config = dict(
    n_layer=13,
    vocab_size=1024,
    norm_eps=1e-06,
    init_std_qkv=0.0293,
    init_std_o=0.0,
    init_std_down=0.0,
    warmup_steps=200,
    dataset='wikipedia_en',
)
Each number is 128 + 32 x the weight over its row's rms, rounded and kept within 0 to 255. Layers, rows and columns count from 0. Numbers have three digits each. The size before them is the row's rms in percent of the matrix's.

# up: layer 4 MLP up, 384x192, rms 0.0943, rows 363-383, columns 0-191
# down: layer 4 MLP down (transposed), 384x192, rms 0.0721, rows 363-383, columns 0-191
up363 099:158154097111132126183120094153115149128120103101100177160092170168156166142123129114122111160098124126152118122136202134116117105091123173113137106132100189147119086143153115132183156124127129089077141084108188160102129158155117138114080087092170153083077192079185152101121174095133104130122130126061180165130095144179136140054176115153114125130192126137156131155090128105175118130149078088146159106078096100084127088097099089139176117159144085148150064118156048162098093120107134136171166106138185127113149129163102142129141211094127115170199097124131163160168097139057117088
down363 106:090149114104170110117145164189118127187086159108144150142077178126141110143179172101181204134143156102107161104131155096149120083078092127219149109112217145117129125119087081047155137065130129121142161134034102125058128141141154059134115177104125104127140106117131122154070091156111123076176146105114080132092119099100107122142142105197145165148170134151098119146121096144141063090150075163115116100122108103128095113128151147159113088160170073147153096126105093138091134139107117186184119112189128171144136157126125112152149169122120136141152163094159164109095101161162098149
up364 109:133103132181081180129176125107122153053115116098125142146124127151099142125173160182150098126197083117083050165151132071156111094090172100145091069134136121143119173145137080164135123145178142136116165139037085118181117073091144134123076124176034187164148142139119146138116108117163139143154119149110129135155076157216161168128150127074110135132182112166081122119176109140097128139155116116135079133112151173102133118182164128074134131149119077107101150151083150138141173121114096154122102079163128063106077106102106142140081120130146154114132138127101140194138134100094161079
down364 112:173136143120111176131118142206111127142137187131120152082140097139112078149152155165150138086172097087107140109093074094133128107137123118119147084076108074137122082099139107124149134127140160100106182120163082131156110076099129137206163181149194178077150118164107136142107172110109110128089155121104115160136155152154158153154161124093088125091107110132029146115158157163093065175087115113063160152084155176153131064099067162112148187083127133154108140190146140074115107146189136090099163143113095082173155127149099101107148167140097144190121106131074109161108120119132180134
up365 104:151111228184142103095144097127182102147099144146132115128132137116154107133068187121113150124110117096137134060132093120206165077119152178117140122148142111146118059097123138143076154108123107087099151136122150136131187144156077160135113128156091144113096194151192089087105124146181136153151169129133103111107126074107158153143124180126097153116112082150131079029112111116137137148120121109095139095080127062065076155049143107108118157163094131081154117108179111104137100141052142079187153102158131115126160095121100141120150154148047103116171116085117085122162115156132143128
down365 108:199145149102126147125049080161136162105160139084146101093146154086109119169096174113107099144061103111124075118140041158105090094140145128171093173116126135195115119125084178085108137094140157099146092081127093113217160088157094119128172125105128153167146083073121172120138093161083140138119076104143188127147108164187153177155114130146112171158152169107092096097147123138111144080116158088073121120145091093126146107105171171122131171139121175114105118116122106116139131157088143085144133067145168115182161162100164133159162155166106169093080162113106182186144154087155127135
up366 110:146175148142122129103173154121171171064136152115086120177186145143147138131101107160153133118141093174124127119160129095113169065106134155111153185111172084142098134103141157129133133168106097086096192194109177142132087159148139137130057114152139109161138073106051153117105121108112132169137172082130198167116170082110130104096131155135049102080161058077161115141185093138117070076161146097128053148119192117124178073125153113185128145118156085111084146112107156102095132148167109152146135138127145098110118177135097107115144161081117128083194152153125156105150117158146099079
down366 107:171161198130102185076168188103109090148078162191174096125091095114141151126150118134171069093087130182117103143136154090141132166196145121080139130110130130163141115214114120103152106090065067148104138136077126137160153175175113128102116155102121067096121172084105138128132141105123113122157109085121105143138133148109094152142159097171109174141096123099174147131146086132170129080158083105134130159106158113179119120089148132150140144146117162141085157105166128079109066093180116162116106121158141101122146193080119101155187064136179139106158111086118132124079069172069149184
up367 097:155092158138096144123077095080135073209118148112116119098185118090174057146026125123146077162124153115110113132116084129141052052102134121061181156138148163139145081110155172114138097162069160122127083102111114033132132160125169071139157090136164110167089114173148109146146144177137073156192120144131087128094124091143144163137095147133137124076139112139098168088161104138117127162095142114102142140125174159089160147139136128130109136186109157122101161132093143160151138079113122101165109170140119125118104099155180104150163113054095129139152169148137098148191133133149120069
down367 100:137095137118150140122073151104149102133088105108109164141140131089147155140099159094206092137159150135135162126117087124205139136107110149149134095156116161105141084115104130145082101100106191118139070131147193120152110095111088151111183100067086135130156122213161160193095141137132146084137075151120112153064192163168104088167077170105162158095130153136127177117100139145165151080089086184096213138060182133119116131149086170140121164129169118117127126086206127128173048133150082126133078103127142124146099160133145107141105125105084116133097151091081158162118129090128101123
up368 094:158166151141113133090130129158116118131149113091080100141109248157171147080116105147167129131126133178098094143083127131158123109126171205136106151114133171154126145091123051125082102077120143093115140146151119135132168207093126119110131101124117150184109047148121103193127126068098134149164103131111146127147162105131166100112189099123090111060114134169103138126146091104081115099155127128179155126109064126138136143146098125152162201110132140133094176079134125118143105116096112195126168180135089100074081129117113113111115146152104098090104081150155164121066207163149142202
down368 093:132127141167121106118124144153108158136108143150134084192112093054175144150142120111078153115123162098134103146066125105111139121165146148090130132157159236101111121139176137141151157118076140143150112182077136106120104174100149141051152091190138183060136140080118105102126151121158127100136164104151151096098099126142128125151093138122143086113109177081167103139106128151186092118124082204079138064120105125136092181137115155141117111078171177111128082083117096181148106161181118082104124109103159073135153175146199117107108191201151139096144092136125108121116156089056125134
up369 095:164112194105109122152097094104161117080140126165122140111119111124148121139104103145159139179097110182132060127161094063116158111186117165131115135131111065109183094140123121116039118089139175189102135160114151119121152142137099121113103175097111110175152112084192070150159112122147137099116108152176058106175064160128175143165138118054152114103160148161130110148165121139123169096113109119093095103080082120073130122144158076109113073092149093157166160113142113126133200129166076106145123166140176190117134158128109078174100068162129112119161078122196090099156088122158120140
down369 095:142175153087162131121111090176060133156144072159153157138100113132176116148129148159157103160110096132064104146140079126169142093167143112153203086127155128086146091118080122110144153116193116118154125106183168140108145094106224110143094128087127122109162102119133164049220116138097135074158115131133178166090042101157155131137121111161081150176193085097126140121080116114090138142079129106153187107152112044161103144096100079132145132137166127085155116116138098085133138150159168143045098115140141129143145135104147112186076116128128130115148131122117144157152153091140143082
up370 097:154135138081135105167085146147135126120099118081178110114155137165110082139138136135091164166115161169067095121203134103149150117148142122049095123130153091105101108151098125097145112120096154094129110098151197206183147101145091165095046115155154121164172150139071139122122147124134176064124069151139076057093136168146159143117143135097156076124123119157086095151116113110084072118193136135117087150161125138115100173159131135111073156190165167131156127105186154149119154149168096108198105124128108067105095109136111183138133074125153124116137080123113113101132101059195106103
down370 097:142119150086174064137093136161119096085108090104116142136103140102096041121127096141166138111094170166083162058105176172142089136150104136134153118130126073124141123157189155149174104100135152150145073095162119139071126205166132146090120094110160103125140080184120201128123123141089147150170139083114152105182121131165121106098103145065139162194076109115114085116134168153139112100084154107071141178146127125188123168127171127148089101118136161146146135081153100139189105122151146156106182098136093159163185143077078109157117183119118150125116128063106102153120161103078178173
up371 109:119087106123073125093148085097129120091089121092156127134068163127102155182110136128145106133116101153099143149087134124073154080127146101162132098130172130086115089096096140063102155102116175145118132141120142120146102164061149143144170089149131068166114103094105089188125167120087168137139195171062121140090114114129161140106134101132139122142086121159040144107161227085064135152073093152119109119082206178107120109185112130169124099149114194127150129128123154133163100132166156086134096103131136132112136127122192160093139167139136165151156165210151143171123173163172163088
down371 116:119065177124051102110127148143121103179153155128146113183101101130143098176127071122119139048136086115168166140163120139120115099146121142118138134117136126158155116138103163154115113121122075089129134126093052114116163071096140240213140183113182115124152139190145134199107119168065099120069165132090093142113110150155165101142126118138065128157104080089096115163114160151069108168161111099152156151179136154128154089120137129100147136110156150134110124098094168127108063104126153089096165102101084153122154172173115142104097116060146154170089166116083150166169153165126122122
up372 090:137126125199126159089190083115090124115149090167104137117134155095135115137129110142060146152123177165138118160152143123128217156086123167157087132163083167182116133134132175163102136093143159113167120176163099159134066135164050136136076105128106141123107075145130124144170069103127130119110115099149180154142102100180166179170131104124204150115087156106145187119122105041092105137116166080174145112134113152097103085118130142128141118104145135146128035142095147114110111150165119158083073124145192143155092095163128177088091144106131163073114162065113116092092170093118150117
down372 091:180098162137152076136152141101060172107134109160142124183156140133111174210131121115084110136141152123073106165132142136052098145101117173109103159103127083176136173154152152079153114194099181172116094088133152119109114162130068080120140131151139131069108156133129108096099051114177144123133168133126150147167131133099156132141118146150167160123116166087138200173090120141093169144134134145096131150126102128139165095157114087100051082088087174174149167116086071093129103186130125121148150145144146090176090158163101127095162154056116153151102075124124127070097049130116137117
up373 099:135131107115176134159107104096111168158147121170145150165125148120132098116112106121072170191115038133178146108080175119114178136037156180145109081072147094109134080164100153126146130087120150116148148101094189089100151120150158161081129166143104115145126101101159137091146170154137091191144125155175097113122073198168138153143151097172102122088138073070166171139081089143087139088133175128128105134099062131190108096059105150135100133116118135114125169150131173105120154136174107149148091160086127128140139178130117111160108170146089119166194138096152068120119071087147101144
down373 087:099119066172126047110128166094087123085085141136179146134177134176187086115102108187128103136175085133063054104127109118108154124105152087173163158202120132062187170084100128146128160144138109111160104111121134192137114139117121074148158067077107152190140133122119171128156127150122110092151094121159176119092202171095117130134073157163106090185103098163102125088168086124156156126141175122101140067171135109168176143072089137162100141155173138126102112116106123181130104127077142129129099138086128141148109151103162143149089135109121119086116185119124086144168153136106146093
up374 093:167098119159155128183103112164139074141105127125148103184116172129096114163107104165103122082123094085100144191133123174131105149156128132171130107182149158110138142097110182134097118121102144124139107093177190160125157105152101155075061075129119112128155083117169172147116127102063141085138095104047161105108184078052137151145125145160113113145120083145152197139189117187145153159089121181175175114120136148097144103162162135065143116138111164117099101171134085117097144105163123096168111087076134157129082097131150118122116049088099109110093097081081105168125107079176097158
down374 089:100122129130164116170147100192126110108103146123114162138197120141123099137065156137109156092121180168185088074156099141143137173157102075160133110089124106176162189121121123096074087141107119104142113143108125062107138115126110053152214171082088179140125164123137197115085156106062128107134143135123127079136109131175152131157122130157134161109132152126107092136138119089146049102122111105094161121205058106076124188159118128155130138130140154154127083113139083129113136164173119090171146169121071159167150140086087137136175150141178162076185079118110147103141170073104138144
up375 102:125115132109172132174074127085185114121113131103108132117085115124206053057159137117097166086173141122099127144164103106123126081071129107083126159133171135113138153092115136090146122156204105094078124107094106147154107171133091151142118104112142142076143084139161114133113101168161141082183095140072153165054138188132179140157168084125101111127115098110087110120140113149139145074113141149161054160141165134145119107164116166125140151113099122187089156144157144172147051131114145114164095146104095136149139172131157083174070196146212170174166140171158097123136087113151126145
down375 096:108121089168151109168144126103134097176112112108106167124164162139177111072017086105158146108112120142161063141119101135090138108103117156151142100165161134087147130144146131119103152194090127120134164136126120104169197111101116171177122118156083133107121163135155075130091156137147150146133110144065186100098095132084149152091078193135097130193108098134173146137173172204103163114109141181152132101173144091211092146159147127101111177149123123096113177114134153109143100107140102077147136094121110160132102098096130088109084126111131064104150165115071112160123027159144166096
up376 103:122171158176092167148145104181137140126149162068139176158133133139155082104118133138120158058075132158111137100104134145156161124127129176138129110106166172076023145106104063102133120137133138144084099053113185089119147176090132199110096102184092120152165160068151129139159115118135111121124181122101085127104132116078149183127139107180082098074164146165173099095094117185132116137142145074151129078112134090139151119063114127161143115101129117091163108166098106166122131114083121167100175118112107087124199096146113143154120183155145161101131128076170114110181098139161078084
down376 099:107134125161123158134130140148111147158138160105134115071151173133111112099043117144122101078098141106129041103131179214185119156109085160162107120156098120133142125165099075106102138076074141115140126106170088100109130129134118124084126119067155209171130139075113110070128136138124194177144117116127108119155152134101144133141120149124190113159184155126091209151105126144094222100121062137155122121143108114108169164096068109148101125147145058165118087132105090091094119129128102128153130162167115127163129170098196197155146116150143074136086143117079117150147120148159156070
up377 097:081131088177173154067092103145159148098097123132150088068068091161077107158080133109183068155145098174168081131130131124167105115149093115137120204141054097121082127158113102080121093104129174163139106132086124126155167136129151134128081092128170110089098151177156115128094145138103084129139116157150150142089143108108129117148144126072180121105131121064119122114167135150148105079198141108060070160090084123122107140147121147101154157127141161150176148070115198178093135087171125150188116125147136172093072135157173130082099112111052152178105155152174127109119106137131160153
down377 095:152121141127135176133132188133083046127098176133170098089108223156104115170116131162075120127155149172139134103185166080116104158175123142120081124165128106108169170154148127170109088125104164160115128129163149132110110150139160126099127117114143146107173121117107070134094189110104152145169114118124124074124108145080116174164087116132125110108150130146155160164077094134103138136100106114179146119116099049133056159121120163068143131157115127100202081065157139138089171136192085105154135150137074146102118104130147134122070095076059149140131158128111105068154174075134115210
up378 090:162152129150139121103059115111195145107123125173179101205153137127175143123121167141117140089096155080148099082136145142177094111118142200119131092089134118077113051081176122107135135118120125123104101097126146151164160172145104138118152142175143152114116156125121116171147121117159167100121103150143180091150098127108163153114118076171182132082116137110098146155124215119071118110130129108078121154146124129157051119112135145106138135135184157152071106136081081126102136134143109074023159124167169156074180136157198077059162172117105163128127136123133063163124118107081095142
down378 088:137133132087136146085156109159150140045112169139102048143117133140101165116174123119154147102166194126084141132158168141152090153093130136070153077128113105155120163127095152151147072163146126166097066138155175140092110108144196135112164156161123112094119052105071075162098150142175161095116104098159140168115152172181178091068189182149117144093147174065115155064105130127104167108154132162120123120120029140112132135075111152118167127146149133171151133107139124076103115163116157081152108094123067189123106120095124144145119177118089148172135090114145080153128119150154150117
up379 097:136146134169129133173176124157132178102100103126118145156117108071158148087154154167132162135134149134082111153162095157122117148144141147152156058151124108126092160100094127141136147119083122128098176117088161169145142141219167155105128215113141133117097058110137112116162188061138100168091180158137111098098146130099142168124187113065065151077125157165142103110107119159214110166145106130129168201101105132102128143140130106126083164107064124161148178164098109130133114094090106135116089207153161093034099168078131122176147184119098090150154123114122111118101125143135107161
down379 100:134131151155163122187142141132144130115148163178154128159093074114131128190104097124137198106139098126098078094141113153153195103139155106133122127083138098149136119097152124114110144144133090122104156124135120120184124162165167100152133180126107119130087140098139119112170075187075095140094148192086109068132193129136118155143084129123058126138081132115109104111121126133165092036100161146075106066161119166134127100219172158159149124115157193106131153089104078061176152149137216130148121151073120131089078178108171089152078152124097146116106136147143086060113127142126109145
up380 092:173135155164127149112099155117137188200108063096147151115163166189144137129100170139093112094103156117124134090107119129116164174086093111073120114121122092108050171095139148089156139074138086082121123193130153107110147159120165150131096134108170137128120158094122082142110134152151114145147123033124129150153176100106151149120123149135168178122095168170130186200100188118141166117101136128132099123126133119107068120106139099129120095072140163160141143101051157182132101076102171197156102105051124159082179086115117160096152184090122115103178116121125120164145198153137165132
down380 096:144095168138145124118124139058138117164115161129132088169172104142101091104149143071148120136144093108119173110133110129165168192181110055155144128134168149063135122156165186126166140136104099109126197141131114166091104097136127120113091128161138144188175096095047114160078143123102189170154113116162167154159135087130140120138130158100120112103085106091159096121146080151155085153059200122041155111111147156191117135136150048129109188111150147149135125141112137179111122120077107204144108165130136072155134093126138092167131091105154076156144127109113102096093091076081123159
up381 113:143181112141105148127197099126129189116099127102141190127132153162125049073085119053142157109172027091095175162085122115159108134143155165116130141137098154164113157127114072152150195106147138098152115152107157070111104125105094137148162155115170140109104123125139135099120115102108162113133112092104131171122133121132109208127156126096204202119170121164083083124161159098100119137089154108107156126092121101067148126099134161135163084101083155140112083077146135110143145114130121151175136172083077135103132136093174127159226153155130096139119206122118145084064119144127105108
down381 112:099137095102080069196145151123096135128184123113117153137111124130119103159089082143132134118091102137105191078119199141181095097093124131171159149094151147212125118179152113134127115140132125146107114112070146130145135111118139157118178165123101127109065123138183151177162159116183097153118118084072102126162125132087181043109139142063169206116108154178137101142100142109136142148106129119120133176134106102083097133113083130113116116082131112165082155132149121080144141181164091127121118130160110125096092097083111057155215144115182108188120132144098195145067112159185124104
up382 110:133161093093103203137165116094124218105141163091181174112168113122113172111170069175106159168142095147091128130094149215159135089157175154101124130074136070102139145084084142086150140127099132097115136113120136120095113089099082092141085142177162109130117169125114113180135072110151090136140123104124106128075115170157127178077132102171121137087153078176130123106075100112164065085102138096133103136128122197109128161139117125194191175113109127152100157152072110108094126142125127134139153138080162166103117143165112168061160139129131116081191140149173160083139186134154116128
down382 111:137107186154072194155121133114146157115125176123105164148172132139166136159095147104132121118069115155116140169141161078109113143103158174025152119089095135168095109149100174096126128161095181174113070129070035133181137106124143102150119103174087139120110117068184152155066080126111154158130120085135162171144146108142127199192109125198168130145109111157100121078087127100112155176153160129139143142127125120094037090158170093105101131102182122134136153103135071171168079104112135135105146118154123061128127145130114152153125141116177122141114099132147125091084087150115092155
up383 103:119099069159188154147153100142110167090094106142102175110067147069141163135154116102136067151098167112150155066174132148156138121131101096204096110039088079096126171105125052102046137097137123134144140110137120144158108111149159143158133111114178150154134079164071064131097152141055169157094159135105116151103106106157131169114157117105148075143092168122103116112129116170098136159097130124130148103069128165152152137193163104114123101136158114185131128168112130142045147104157146176132183146126109106169060145121102179124151186176145121117093122123126171123174117160110132154
down383 095:139059118118157070093147135116109077130121111161105202136135052106132133142169092115108136131123153174149135135091084101096101168118111076109103142156085104154095122124131151218051086123128100141113117096142142156106130122096071142169186106127093120138171144120108075140209183136137120138139126127087121211090155123160173168154163116161115075145155115124118149168077082156096140150113122084137133090105126191138122091155130168104150183131090080170166118114108137164177151093160071151201161136157094093170139119174154138103142131151140141148087044102120137106109120101124182101